Part of a small language model's weights: 34.6M parameters, no biases in attention or MLP.
Each number is 500 + 40 x the weight over its row's rms, rounded and kept within 0 to 999. Layers, rows and columns count from 0. Numbers have three digits each. The size before them is the row's rms in percent of the matrix's.

# down: layer 5 MLP down (transposed), 1024x512, rms 0.076, rows 348-414, columns 256-319
# gate: layer 5 MLP gate, 1024x512, rms 0.0753, rows 349-415, columns 256-319
# up: layer 5 MLP up, 1024x512, rms 0.0784, rows 349-414, columns 256-319
down348 098:573520553520442512555514481526513480418529502581486561593529534504462480504480433436404491482538456492514553488450507469449472444464499505513435499541456530488514500527535493529514474530616400
gate349 092:563510509445389474473527494452652461516621539514553412443487543498459460477558509547503518415501488520495485497494484558544563520426492470519527513437490433492452481554475468546485490525516494
up349 099:501419489492504538509540508534494443472530536533586479501513525503535531530529552491582504545519409470508486520492473423610515518499498570535517500452467567525564567486430472562438510424438515
down349 096:501456473462562435492491454487441539528447496539537535513428550488512434413558508517495452539531495489547485509499527466561516515492543485423550561495501484496551527465475458509471479464461495
gate350 098:477486503496551562490499554533466534493454489499532460472498557503501470508512510473528488543539528480486486507468569572516544486550539517464535561518474516504457508531563490488483439601510560
up350 093:533511563505462526506453531444444508427462491481538535520494468541499520450470508475509503557495495456546524467483440475467449419507491502420561514461532470560508502524549480422440425536489506
down350 100:471459461515561503525513527540532486427421480533527527508498562523463531536503487514530521465501434469527511534449442492466516443467485471498479417439466489479596501538510532532446513533521506
gate351 102:477514454551506483453500536476566526528461434463452505546545481551481487471423492573565497496502440507513517427463519530493555526476520516537485578522501511561526566499576475472479486558523428
up351 100:400459508522497502481464528493470472536492541450548548536533513511565482502506522493543472502491450526486427511489478474527493491579558445431447470506551464508523558528497514505478516479422531
down351 102:528587513476492489538514515540495477517499569508502478500487492486476531500515523554507546432481440390554500539483471446491445500479511472456547455476502456497433536492484486500484530472451563
gate352 102:391488541505534522504502563533534484520532501474480439485529503499515554496539506477482511488503519525534487470517498497464527493517586507403523515449463469510472559508455532558519487474513457
up352 100:479565495502555462508504485499441496472484562499506493486522495483498503491494469561515498483463466534590433540458519500517448429558527509537474459507489503532458458510551508530457497428494522
down352 104:462568474499498453515552514515513495509487463523474493516519442517514490463505480524485440494573452491426556510557492524546443525516426490553458434574514404552552487479517584498533500457532525
gate353 108:503508472477522551553512516530548481398492545464566545501549562491505432521546467429471456476521546504515522469465446446429466533496509539496485508566452514499387517507508486551497530494469475
up353 107:447544519584508538494490494526480445528470472530477503494487487497469485485543496487561507474497460520490551495462393455522532463483463469575504488521560578507497501489450482580491508463460546
down353 114:491511507489535511558499526513446591547468429436495454499572524443525459510494444471433444490520478516503578495502420503466494451521485441511552496529469472509508546500563495476505482505494451
gate354 113:565563448498513520493460407560511514536440525460533499489435556472448456481496454431534455502428532566514526472522559428493482490517419547448538526561478482512467522503568482513464521476498579
up354 105:571477497511501478465520500517463523577553390520515509427442520467501452566534459570448484506514406516530497460493493536496498509486542504487493537444506511495413554504425473481533500524519519
down354 117:488441505548452484456520521576513511537494458481511501480514407522489509492504521567468510525539531527491487405449465587561494480451584484504453491439527500497508530527461523459506542471520465
gate355 101:506529517503467576574529495415464520572537451495564504573504488539547513513534539525468563483482477512500450458545481447523528510506514527452543436498525504490494446510499497503379494483461503
up355 100:465520510508522546507587501476560502536543518624477527482474539465478498532431512499529497471509446530460575500405490525508583521478483547482487467550525508528516541488515450480457483562519507
down355 103:424447557569488545487476485497422452560534516662513455471457494437522456493485540456513542528518499510441470485502538524514511502545463470529542452520516520482415485582516414535508435548487527
gate356 099:546521551470577588451476577489504535489490565534446470523520485429589566477473426485468539550491503551452499487538470510473470439429506462491513593450530466524488444465531458462496488526525512
up356 104:534508493459546449451532533425476452524538549465551530519467483494423504509570508507494606585490479482418558552549533527487524512551519507495521538563478510432487502470433525513525542498551506
down356 099:597464583527570518556451518418500431481524488476484499452566503449507509472433515532464509512508498443474527466518497427545475549450557520520535478497537540502525454449501476440490460564548572
gate357 096:564525486468529487464546463403502532554450487472540527603496512492486515503500459489501488535482514489444504421444471460479455507541526503537540471474523471497473511540488498444521484490493609
up357 095:468530492536411496532500470444588457486481458483489547523532562536490484469500449554513536547466532489561477537529486531425498488452479490454519537501468507515487538575485478532540512521528566
down357 098:547473489427434477472459530500485521469506511532486543484542474500456478534515542579558515519472519460553546503520565546461611486526528544533444466511519448551474498482476552519458502585489516
gate358 096:451524565551486467469530525551484544457514478467462558503434461513516566477476509496568534525555451492514538442489544585460582463432470516496496493491533529521471496591496521444481415493464473
up358 101:526513493551487520542491469489522558519492536523558602563556453489525521561453491515516562501584491487492579478483545473498528547469529442506449466469551551477472483516480475547521450475501481
down358 103:451469487532489541530514470531546469515506478520517538542541445507496514567449502521521449532458497473481538545581420536570499559505466519496451527455562515384523491548536493489484516405547538
gate359 102:456563507468505488473522519464549426479500493519498522477565525579424529458527471511464505443437454470528490435488494511531520521565465453510476481520446439472492571513423445465562450532517587
up359 098:501533556503449490456498456540451565467488507507473504500453475479524560532499491482501439468503569461552522454433515566456568485505426516519499327530420485481501557501528516450463470502492435
down359 091:495496485481497450490393497531436477548465524587461469510476447458558474475539455492477483521477459476484472474500464446510458390491536496437535460471463489448565471457522470499472498544482599
gate360 102:481495533510451507438467500459502512487545518520441486468448521475495458466515502502542561472470526514510482467457502483616500486561499438560435505453492504477461520510511488519428479532536517
up360 107:534503528465471457475438531531503484443511472460465467517459500441439513524454549490456490453518512460550535468405547559488475484467513470546470576502496531501459530505476481515515412546557530
down360 089:492497593473522503525455476514463463523512528538511504399505505457515478438493484511538507507487557492492455559506459519531492497531478407494517462492500598441561487459417534476574604530499500
gate361 098:449460455533524449477513492521429494477410488547535432511562524518532447508528492601529461582533527532516546520498479525518485493526539556429406548488487480493500500473558481544549492468559502
up361 099:428461420477458472447542503503499463528473592493456489523497493454478565519503523476503490494474496432415508445478513488477505393524583541547498573509530517536513468492527409538529525499564482
down361 097:528544479501391494407409507442504513494497565383473486504517543570512582480566473465554570484534513524463517411513498496447527469494507480529534488507490524518516466483545482489399497465582540
gate362 101:392480450479394467433510481566426501452515544437503497547567487566457528503557512435487545514502517476452456564490486468530520543499471509484527534455484538554420436514566489561433475600501518
up362 102:457486538427449457486456431353486499502548449479495508443573506473508566499567497478470562511495497529480498480527492579450450485535504454566509449543443547532517501534446462471515487477503481
down362 104:493446503389491482551474496529498515552508457565441513456411509493556484525525433521473534447503529488546498525584482433469512480559420570514530399485483494482497578455514482399487443547473518
gate363 100:545501424483503443510523514547501552522471546475484471445578592478452510477527593507541536424452528465477466523442442517587483566457528529476484555512481515461496556553489489477568444583455489
up363 100:520530520512523517503522515495474522473482471506499498513486512458423539580518582554533499421523441448512505478504472435542506527479522548473594499523470545474512576472562513529545533537504540
down363 106:465433520462492519483469483504492558520501527498516499586497481520547481496540582558488534573485460579493451494526476460541523498472449467533505525512535469539508494443503414547535510528535489
gate364 100:417451438550454498521471425442423478508549511518531555513493452624514406482552379484478468546496490550458578465537514535537478552445501521498460526530495494557508479561490456512475482504488549
up364 098:423474497520531549473478472480529491460521489515501479614528592547522548515498468517461474483466515446459520525539505495479524529557550521494387542495518591570510487505442501516495523547547511
down364 097:532463465513480517487526502499525508524512474481522421461437514579538507525520526528460528553517589548513494497545458444478522470492488493519528577463536552493457492532514540472458541556486455
gate365 103:595501529513403542541527477498545496513474512507515458459525513494519458496432508493478432471497512390382581447538518491525533489609603514472471565477531542503427475525468469419473487503473447
up365 102:505488504423470494439497503537505514504487499523508476463529521455539499460493478435536498591478546531524435500532504543520474471534400533488507549561502476521508526469468510569486537494463474
down365 104:532489476505441501502476520429570581473498505543487464470532528455529544440508548450507456489523531553470520540529469499506494486547505485537513471533520565446494517538529528558578521553543483
gate366 103:494570454511529504527473495580533524522453518460505559512558459494522491470505488446471571479489479531575527503498510549460479467577513429513502481503533525539461530470518455576442444470546534
up366 094:512508476558549551554512510502436488557453495515528485475508388475552496526476538498488487544527467576511497565538530514567448510482462494487472478530570597472528491465497451483463500513426488
down366 094:462431487495522528558501526504500468572448396517533545470538441502469484595510445484545536448492491446578477480539554494453469522472512483476458394488552502456519437540497514453509507475518462
gate367 100:389510477494432487474412495542496511460488561445502495557514457488498525555510503465556501510495530492508526536495472508455472447519549559433450495493480581503517552513490490543551489454578516
up367 101:516506432476508534434536545476424509447466523520513497517499512569483492506528505447498477472499626456527470495454540538448532453447505532447560507534431552465490451525505449490417443511569438
down367 103:512400526465510547541553510520499529529488548480478497517493462484482535545481506419539438495502546445505498478501512479505503488466503491472531485494519505519562477485441505542460501513568527
gate368 098:476517605515538483432507483519589517459485505519536497565481448528493548523582447516496529513514485557528455485494484427477520424519539563521456490589460530541538522478399473461482445530557541
up368 098:483564436475516512497485471542494521483503547504575527520383502489484530492505461508484432526435433447526533487504530471476500504461479556500544560448494578476493488480495527493445518524476502
down368 096:529501488485548462491476486554423490541527483453521448567483429493554507509475475520515488469484514539541526482498495527526482556497461537532532454487582480531463509517550467505500442486545476
gate369 106:478436488533512525458486528470550539491453511464452493507522490509395481463504486455514502468533488483480509441470506515510501505431428524513494468437559471441532548559489522479481521559558457
up369 111:563488563404547523481503491516505477484503557488448501494549372507478515516504523486482468488488498473565494507465547522485497478489549424531474456566582503508508548493533456548589482421510503
down369 101:538484518481543464492463443567512405559474507504423519530552468519536419469454531466577525542499518556525495450511506560503510504507544468498446533515525491479456579506499513504527463521570483
gate370 095:469458530510529493528467483548566472434502565492531499548467530607480521539469521483467539492429495411465457503499553471476422457600466517482500491569450510440478478483498545460483544466526514
up370 091:513597540457536463502488485442496425478466531475402473533467479523499525451488468499572495473437511540540429492449581462537514482432437486512464597487533496596521497508542522470575536488514513
down370 099:499517549549504493472509482499466556527510528528496504477541505499588493482487491495466491541496572492586495458554517491531524473499567442473511415449536466359544450515478493554512464490480472
gate371 098:527518459519595471476530503466583526520480464457472459525486502520433507460416493469515483498519472552438487493417470527573462472500543525556505490473484512536471513516502470468491461501463549
up371 100:485512566513421548563496463459504503513500528491439432556519546527431533534519469514511521474469548530543408519562550497537485535542495479508503541545489464554442499411433558440523552463549485
down371 100:480463541399440467558539430588448556543469537447401529433488494501509488482482541509528485508528448459496537505534538544502554477490464506484503435557507429583525520471545570503510530567528551
gate372 100:496476504470513571555471455489518585543475434566548485446563487466557452501487559404437419533465484515573491475495542540526507545512480446535483520397528523532413451576520467532405488468548416
up372 095:486560526471490564485566491482553430474551491502412486443525446555496468522491536495517576492572508475438510466487476566434489425503487539496550480521536523406537409525543490499517517445472522
down372 107:503451497534443509521545501512461451478495536587477483445557538547534463497502480565540514447526505472490444463443514449530474469484493513513494524514537504471499475453525519518537531478525553
gate373 098:524428514521559496498581486463560466490525500467536498501534608568500514564479436482501454505451522479519500484408548515526442518544457529542486541536507547448466515510465492478478471420495533
up373 096:490573543495476579522549527515522543522424501470532454491459534552581526475439482526486534543525526531516453502460496486487472531569456504528511558537510468445487585488506508522483507470493544
down373 096:508515447462606485437526554418450579483525526544496530557520505465478497520513525559401450570472469589476510479525447531499469532494532443446486552465471550515617546472475463494453477529541530
gate374 100:557533469423459520580487456550491508482457500414488544457496497456483428502539453487495519521428420471557443580467506525476536433409458582523500520516454418496494479483449499627470574511556536
up374 098:483482472506573587518412523525451472493510454417557501427554497477496459492487487498490467452535436489508580560436527484512441519451577445479468528506498516508484500525498522481438542485529588
down374 097:458543522494527416553516460575523407524486513445550507487494473448512561514434475479499503485575598506459498522444551471508499562498503458540482459430565476527536412462471419529435509457500503
gate375 096:558521552434511550555397469497477490485479457513449570476526532551534398513480507539395456512537517440456485472509454470534489446459492577601474543444419524491469476555487495519522516445581514
up375 097:490556470540497514486459462458518443490505581545537534487528494491533524512498536498520489552480462460549500436491481459510467478575490478398469508507556534442460481585495487477539522459424456
down375 093:461446416504488492516568483428492495466517543440549500497492518473473487508536470536513530526433435424494501527488457519532461555552546459457471506583503526445526505447522445502494504483446521
gate376 105:489462438543485531537490466532490433493520479537524500573493554441492477483597500498496551503442491541522502494500523487486430487540493494527568516462468510518491503508445467531458505471439397
up376 103:526466491511543506464555501502514489473453506466511406530519485481477484566470469520436514514482409451495502434424590487487455480411468451536496472501550493587523549507472510478566456560551519
down376 102:484498514547562516514512549517593484462469468492501496424490461555439524452509502512474542490560477506590494492489453505471494444474541471544505477504566493451532488449429517460470464497417497
gate377 104:460555496484530537503511521537546421449444536508511483493542499495523537531498479474507504476521488507476499472545483466461449504479541501546494517446453499581550495501457528510496479465514570
up377 101:540529427484552498524537497489489445445497464448564503473495515469382495391525542404519544487471454552534572448487494495472412434503459471555467486493479529543537477510546506557508583567519521
down377 093:509543516478381512547525521519469527459486532515577434574493460463551458576434521532438509560489564466501490539503568575510479411521520483530474482510497555474460516554496479502512440544481463
gate378 096:481445527563536545445502578527534526489443550475487515546477486529505447476505529555513504452429485527480501507498487573482463451515459498484526514575505478526562541514416556523529571433492521
up378 096:507534508528556481514499507548508455508475489514522499457583457530523510561455480485562570521563487505461435478460455545543599497543526524489473499429596514558552498479532460466450475460482434
down378 096:434498553494483539555487482559511474487450542488579478470518517454542426443506498461493535464463473489573557540560475459435514504510502505462494548499484559489510497501528542463448561483504456
gate379 101:449474477459463541567561505507473536494504533455509453533443491544483505471489524542439499470505492510443465475540513488520496502496496478495492503493524495470549494538505477549540504550473505
up379 105:529464516530538439568487582499371459515440533484490497538514459584538528497552480531515476509525519556441495522517511606585449487518470545453566504435477482415452494450494471499501528536535478
down379 102:474510529504613577486430417479575476492456533553494550524485497480502527518523503498532515509490494553494518563545458460511545487472482470470505492507469487487515487516544503462558499478457508
gate380 095:540461561596544554484482532492495493518534510486517481524438540555465494485485547494530572540498486473557482489510474479526433528582563503546527412438473557507491514476546514530557447509491474
up380 099:529513508521589510524481518488515505444495510424481471553491506539455429522497509511536500552517489461525540482493464508549543550461472493464490488515549529529446504409496458480580561579527507
down380 096:489495512446533485494481467525476462482463570463503475447449525524596497497550439578458443509553444496536514463409413491479477536486549477525490565463415437527456428450585475513536488547440577
gate381 094:548481596474493466556480436471509506542541535515491527554490524552491490472554460439539531537496482575440425515492489521453519584536502497442438504549544532504539464538431480495476499472428468
up381 100:498511490539475471542489452468521529446534554488467473510530550504455431542453464455472517530535584469488468534481522455515559543518514463490411510480524443488443501463477483494502624388449544
down381 103:451482514509450535453520504505414457542479553461509523472527467450521443501504496560458416499559511424524513528536467562552533450505518499530471481496460486516511431521466487524512498489498494
gate382 093:500541460429508548436509516480467533521447513491522500470507468536523477510492470499509448463530473463461499473556546472455550409490500461477602530499526503503542486526421504532493507525535460
up382 088:581464521521516512505443500431497449465425430458520458567489490503439499562540549468484445531529470530540497512468543571451502464518458544519525561459439457543446423528496549493516532491450537
down382 098:555516517521577554464428582454470472536452546470461466460501522461510458490510516476492574512523486476441528482523528425513447458448521559487529500514451541432531499529506502538480499529493509
gate383 093:458583504459507526413501478477455483470525559469524520515562544509568585467533522562582496535482446561498465483452523500497522485498468495522493492573519532497449543531538478482602475466479495
up383 094:506515543507486552594481548497506537582549491482514482506488483511488489475515435509496551493552506424483478407545563493502425549491451551496464538490503497499494439441453562492473462455499507
down383 098:520536555484436566493522527441538491512567533526540522621550563533522507481538488473483527531478512541511481568426521508450495468497452496453478478496513495549437483539520509551483454434475505
gate384 099:463457486516498620464479471501526495508523509503463547524542570520504534529509466531480463480471490509500527490451561492551481482495414504565515529488416530539490487504556465541517495526451559
up384 099:516452492500457541521478423505449480533447554553523541474490483511441431456433462485523476578493433523565497470376465489425509514557448466565511562472419583502512471450496470437518519466439547
down384 097:454491489473407537493509519554560516494489528448520487497510488477534569487533436546490506520534479600486548506522478439515454473523505439527512501464541439512504495496453457508541495529553492
gate385 103:582489403513573498481468497491507459539507511440522544488450542487456529442474458474434514529468531559376453556524480419507514494478575559510397532461440531501505543420502576507491477425524512
up385 105:518481446463459511469456476461519446438481560563414486477464502467517446502502491578447500432457544554513565522550481495435546498501497522523563550497468442552481480541486449510470469464586514
down385 104:474467492478553509476484441561415540547551522498540517573461530444467510515478573520414369500548453535447522402458517478505556520525473597555468466488492513503438430455477464454473470462534508
gate386 102:579499468473579558531521429458435496490543558497502490550534498508438478545532568428456527524572446451520480485540514441533567461461516488457481509534531584540481494494508484451526468444428469
up386 108:467475534481515464489558559487469490493517494480498504529550563518519496499513493501532504522405523517525482521478520510454529476519495451556550458476568556512534512530455478525466516464536403
down386 104:462472481499531539530506544512501511517488485514567523607443455533516512452590446541479490558570463469515524501514513557483549519514514510475467557546459484559483606478556504544438436533591480
gate387 096:506429521483482478433459494545521507553507553535495505521510474494524491467497498555505498466446444537520503417560478452513481465548516458480524495539492478481535499465533477436500523498473483
up387 097:486524573518482500540532448503554606417467453552521555587508503496555522486505452516484513601472473492538466484485480571554458471484533492512545419469504553557452484489371547519589577494492425
down387 106:452537466509539477500527524494502510514549481463479539577454546449533502498490493471555487411430495543516537443479550531556496474448469405547510518478517531524513514498376480555580472478523459
gate388 098:504471475503463509514465468504474558511486508514481464504513505575538499502470543541547555491461469498549447470522478494502515458485535458493482489490420472453457461502523518537476458511469537
up388 105:464577474505502508551524508448504556535511495546436521560536458429445516458462474452559457466429442473475487482488530494499481464476472485507540546514444564493483505531499489477568520495538412
down388 102:520511492589527492546477460475483445472565456450443443559518438481469522447483519486470417424511489486452543524519524562460527488479543565512434620558529492540434443508506509517499533524521458
gate389 103:482507507467439455488510514448494488599493480484481506531456489464505545495490547517510492451467579506508503505545569527531469488552504518444553548451516495488544490488469498504565468472535421
up389 097:508475456469533508493413468552465521478505596534455577490511479504437504536651510514507511495499503525508458468457476487483576545514488487486508497549435496462548598489501477499494481457548499
down389 105:493488527540440500540479540551470487553415516407479475490501514487507523513533547467560449500534493477519446551446505484526489434459473545432489474477481552541498440489523491512437534459533456
gate390 097:521463510551519533486468491527497477519446530558482534542462542463502547570529506412444459410542511405562513523527483515574515448513507524562464538447540486448532462447544521427506430405435479
up390 102:447472370494461478529560497430439531459501456536596489492419399601441521499453502456514581581419509486508538469496468469408519505479491525454441482552476518522499486487558468489551541479499450
down390 098:517488413513497396566443489497524447455555489409439500483489467513471452452538464477487554542483539518506499482527506539482503458518559529507516501483511458508509547515509486478491520444511509
gate391 112:509506467475553476553511480499493444411533588503560475482594497475470523535497540520459501486564510441514526558568512522507455519547524447514492602458515503533437522514516504537465466489512479
up391 104:561564510508463450443489504471457477510487478534538469506480419456482480501530450475452472487543503493459526544535535511523497488560508514495473490450510479545557493433501537497463497551531483
down391 113:491523490445466467459438604442461500485469506543510455608527410485456521496492537517552468526540525422543481531542499444484519492463535475525550509515505610559506487490504521538470530471521503
gate392 101:556447541481536489504506495578472518524438500479506458522540485454465443545516535423520512559489487500483576503444501557558542455504559475459494506456519480507491547503468481470526484450533513
up392 102:550584503542443510474493492395588442510579458520510549431493576473552550472525422581495490455545512470503436460525467485536515538490416518460501522535486453507492537505523536500459523470467511
down392 114:509484471513508572551411541491473398505556480529482498512503455487502554399519490519461531478482559443399531526467456569501527540467494506515538560503452555427467543576535496442531525518527565
gate393 097:482533493475450448432610463531561515433490498471520553481496494506484565538556517457497449609474520405554517488514507513479523540497448464475453415519434517520617528469483456457536522512495457
up393 088:479493423463541481471491483527556525531578514515465410473414470594527469495528453529542521494477459552504511509491555518484568553538499523485494388510534479580455581499529441545556535467459484
down393 098:471579511571505510484476439498523426508454485551503522569515455410530468494486478504518504431600465513444484538541466462526410395501608561544500532430540504487425456542542485513514522437497547
gate394 094:511513523511451475531450542523506461513543495502439489556517551538469519431518571496565499498490501495512517453457430511536476484538464492509502424459469461443506538490550495470575474491537523
up394 096:527526452502552488471508502540455526440526497532440403566498485448435502503573459513527439460515522483562455477507497474498465554563405421532476469476513498448533471434521460463557515485541524
down394 100:478530521492515545502481439441534503501473465484584497570504460474507491531477524537583453447438489556525578475475530433541517470517486521555509497458451511463494497564530554463494474511508414
gate395 105:495429531532468500503458503542431437413580440552440608519557514517547547536491523437472483451513487491467458462455520483546512569477509430529481475591535556501437450443463479492502448525478536
up395 102:477497475492518527548516442455567470507547513531484544536441523488539507453494553452497513497503476517484574501458514475466501494488415469544457493535549553535522513466502489551479516531544504
down395 101:461563466477499497427526481545473510545493486550460524472525513513570541515487571471460502536523496579484563534405473437446459565459476481490513481534483449497515462464497567433524509456499429
gate396 107:587516461537530526494527605486546502476417476491544504532458548528447540487482512460519385447479488508480464487502564457543480428468482529526586410534578438437507512557431487479478471510524489
up396 102:500484528484492496515490496473547473512535439525361519446539536485560476506510453547567545499481475447432497472485418541516467548500437565438480500506520569439478521477505500510534444477575551
down396 098:430562482477444540545523451478485578550566486467510461484477470522475475543521489483528461516502526523521473448470548509544514553480502519499479509455505494439463503478548455564550519513548514
gate397 120:503506481485438501518457484591490476463435569547486447521500501464504553527509499516471486491442535487446447488577529528472431480538547504499517552490502496497524543547532500523545484553542544
up397 118:490477502477453510485501524474460528443457477533570531456477516471475501495536520448420490598517442516499499466480478445620547459520513544484452526529505543533500545479460522467494473465474412
down397 103:491506537441495494507502477472545519513522424490487483510499550465444485481503514464463485534501503529520424507512461474488515486426524450487481472505587550529522463494495535476460472527400523
gate398 102:510455453524464534559466537487467561534548453534419525506479481469566472529474413468410438483491548527527408503519485467499552496440505520497505532466506509482478586464505493515552554503454483
up398 101:478527528461563534510498491477481537403580522544525504475450493546509551550461516461538446472426532490447555534495559481438450469498485477455563501535502508465536511524544528542527487489529581
down398 100:500485478462542578438465473541501483480536506508557477533551470553488608488536491518508524558499557472504545525508503464440493446501485502471530502502502519459538475486552509466437487557456510
gate399 097:494570490538494477423564473516540469463518508494500494430469449508508558501456502508453478515512520526460530452501471428553486504445479521524450541427440524518474568546484519521595541527478509
up399 099:520454499520495497519533503486508499432471546498554577518569504525519531509427460504462525518526505484513589563524535475442537557499466528506451500548538474479513482490531524495514533480489436
down399 099:496449563438485569465534459545438497482528478504488505575471490500471547471442503521510573542525464470511512402473505510508492434473544481508474505436519493423550640490448488531454425514481464
gate400 100:472513479486463439518427559488471462484504463466467434510513525502504505454566448440501520453486467541560487504514490483490535470506463443545552529502495529504502499445576525489480619441490491
up400 105:508544550473514521475462564474472463376435531499458473541544531613486475443511557401563535481438451495514493456523518550483493530525476525436438522542526456515507602495526458564539463518576537
down400 099:498562548540542488471502511419449475425422526462532449548521532529447510503513620529475468429451464533523497611533468450481493451473444569502485573561462488466524522524556438532553552569494545
gate401 106:508526540526564429556488482462520450479457437515501519582469509511539456513489525477490473508558483511482516418431460525456476482564548503472491535550525522545557507430473485508505503500542486
up401 101:475502499518456423573471506577500478458498420469489546547530521493511410507438510518516498534522505540546513515455485543458501440532554521556506486448545497556532398481471484528438501474533463
down401 103:467496526505545486512488436520520448536495530465468473419504497585471504529473532477541486512483526527520554458521485515474447499479497509557546484480455529509583573540518491466508477538474411
gate402 098:534444442563534499483401472490482546552463560479505473467499507493515451511481535518494510546514485546514495513589510508494491422551518617531578491456476455448509515522407525600483459509542494
up402 103:514526512524545461562539452441594520475407465492403566496423480452510480510472446457447547540483501495552468486511490567477518568527478505544536514465534483469480438471510497519469493609500579
down402 104:513519486510475397531512507452445489505570470542532485466478552511487509474460421524461536447492492474540442504588555560410575556500437462510508514538512568443545540463540529477518503516561488
gate403 101:502534479503448460585531462504498477584466484536518487475471479504490544498451491502474505514443512458509480467558491464537463470478446543457496536506536515473495500493448456543504451433515468
up403 095:549515445524466442465502483539495446576464502509463463529524475531506495549509527537465536595496434547485452541557519449455529481458498454487500510508508551508470552513500434505435439442478419
down403 097:518583457509481479484446485520555521486510482495483478402585508443539465558533506493417463513460536522548437516564470453518492533505478479539461455498491475478539443434467565526516461484555417
gate404 106:543542468501465577549522447506535541488519476479495504486526504490441486534535547528460508481544501566475493484514528453520519566557503519465455492467501444578484472574578477482439506487558526
up404 109:472489469569547493505379488443513556447483439508508540446509559497496471438448475489524426510508489460538548437475454476479448494479488478482494468465456504521493460490534468528506490541468543
down404 102:500480470504433517537509506472516541485510440512418540428464464562495497482477544450538559535597461476453591452474443537574534520471527538442452560506514504484509483536546492396467431531472474
gate405 102:526447502547546507475483547525569574520507502473459508517479516555504527551459571546556585469535502486474512513512554438532556442493529538504422546498569493469547561557445552532555451511485513
up405 104:484409483496514536468475487450558607529492496512512517399510522515455538382504555474542504501526462562472528494514454471500536502483520463445475559461503482535627515505561524512487483495538500
down405 105:512484452550479537473483518534506490392562515460456562584457439455528559519472550443508486486486496503549545502504481444519545543507467505552497536442529559476507499492541517492544519446531559
gate406 097:487512473548479529507513548515506519487483510455477449517508517518463497507516513477485458452510457534476532531527488529481488447474545523537521426528448444439476483482478593438491494454491495
up406 101:416501494548559486415408496539518475523457528527489462571476473462481478531518463528530475462477484526476468510496475472511497505515584475514475448462409487460464568499529514545459481620524419
down406 099:462492481563499482507531468540502543411453513473467485513502472498496566550450511519466517564494520529468514482507473481547440503529519592578493543511520492511487447466502495500536526486478535
gate407 097:446504517533461555534472594507481448485540550498457521512505459494451542528580509477501464474543479446505510570507506451469564532471509521451540580483439443482480442518557533551500489498439503
up407 099:522522415458501536574487462497519573460518488521448577609538508484518481434443523528492470493475498519553488499450493466420487517429540478547534465506471461455438524439499454439450526532458501
down407 098:452486489497548485453571524550517490572508462577508443427396513482515541550432496494459482461475485473484460544438550499492456437530537469506489469489501500435498528440477507538504513519493461
gate408 093:459576417542468500502466451459440486429560496424504544554505560568529549478473483460460445498525521445487524591513456539492532494581437518530504445491468463511461472487545547513525515479501493
up408 103:547486474498494517478542546545517458410452489423466591578505495529494510502526486530520539487515493410450501440552478498483563498506512531445431486473454479510495416497420497534470515494437498
down408 107:526509450389487525513543441491492485585492493520466469428558473464497471506510458565496536505485548560499488469509469554536472571518502476506494529549526485463500513486456491548509477497562519
gate409 094:488616487525504511555472488512495517526492546511455485514460540507581516508398527497570508551463472504504533379438573451525492564526512452492447466504479509472531427474559462557511469388468533
up409 100:519410519467526499439542475468492497534441469497526519567479502559558449567466506530506491508465471442566480558512487549515468462468548484486458489524395527542543514509524452518436490608569517
down409 099:539572554497437550512581479501499559528481417487473453568578497491451509521490468522485434511489468506496491517478525498424474559546503486507501507489474543436503496552506533450538519567562512
gate410 101:522467540519531560466518530456489534558521451533510523418554513498517502520494488520484500509539510534486511432457427437555485418566475551491534480542517518546565489478497584470487527489571458
up410 106:439478580526517450441490481431533532557440510443484435528485496534448500441379540520570457522460503498509579516495489484414485543551503439631481460531468554435491516521508487525528511546544467
down410 099:525490473528525420539488508454590484438520516607544498553379450473480445515422503499585469496455527468517525571543543508481457522515477497474503563493415428500578469509549538447556518480497509
gate411 101:436448533541473477470499444583529498529534500503536563583495494454507572472473419522525483480526473509537508471515520463573530492393561458523539482519539553444547541487473460501494559473507486
up411 100:482474520489544484415459477406543554407502451514533527454506490504489457433515470444486536449535509502523546485487458490482443570528517475472496503535518491488499470610460535562474492458457476
down411 094:439493489470479572432565561474599520503517433541563508485520514518476507419563538519471485556555522504454444450433422511474570498515510491523591453513534482490583436541445528491489529561496449
gate412 094:492521477508523453492545485488516496476487488500462553523486513506463477494564507484545521422467458509485476538429529454553507471495457540528474429486527483401527532450515509537468489467451486
up412 101:462534444536570460445508466550464491505514489495484474475561520469472556483538543497479529458515525449440449496502469504539519398512492432496461432480476537543532529484511518445409495467508479
down412 098:539523509524449477453515458573473542465511483493476409511469464439419518519513510518498537388516481489572510436461494524489497459519497485453441379457456537474468505483440493542500493463512473
gate413 092:524475503525568496442534531548408462502467507515452545485511488530480486535472489500502422466566470537510489445541468466526483436552473495502502544497505568464534531522423456487415496516432467
up413 098:502488465507452446526480536506554544520470446570519473473445486573531538478502530461467479470524547550495443560512543488487527483475530485541528483475544559466521567492496513541531565524482526
down413 095:533588429451503547626477514508518503489509464478540550461506473554495510443487438430426508565446448517475583520459542547532481503552431493551522527502528502501438463503437502449475561509505474
gate414 098:474544411477530498393580534465471516474521505478536457443529552509466469548477449546549487495500400585491511501516546523508504495485474518485440527478556479504512529529531438486468512536463528
up414 098:512437525545492444487492521531483543546501487534527476571536476485469474460475512509541548469522454461483501529426464534467490521457531556451520524531521443438461464427534557483535483507460502
down414 101:497473519475513578505419552510472506469511458495588530432557498452519552556489578509509463518468532542503512515513519497483525498499491453451491525589511472510529494518441474598561526457467500
gate415 102:447545482523533541522460480484456538541471499482456469631522521487492494500531490526507489416538477526493531466442553455580486467595546505347570559481433475495519413485456533435506455443571408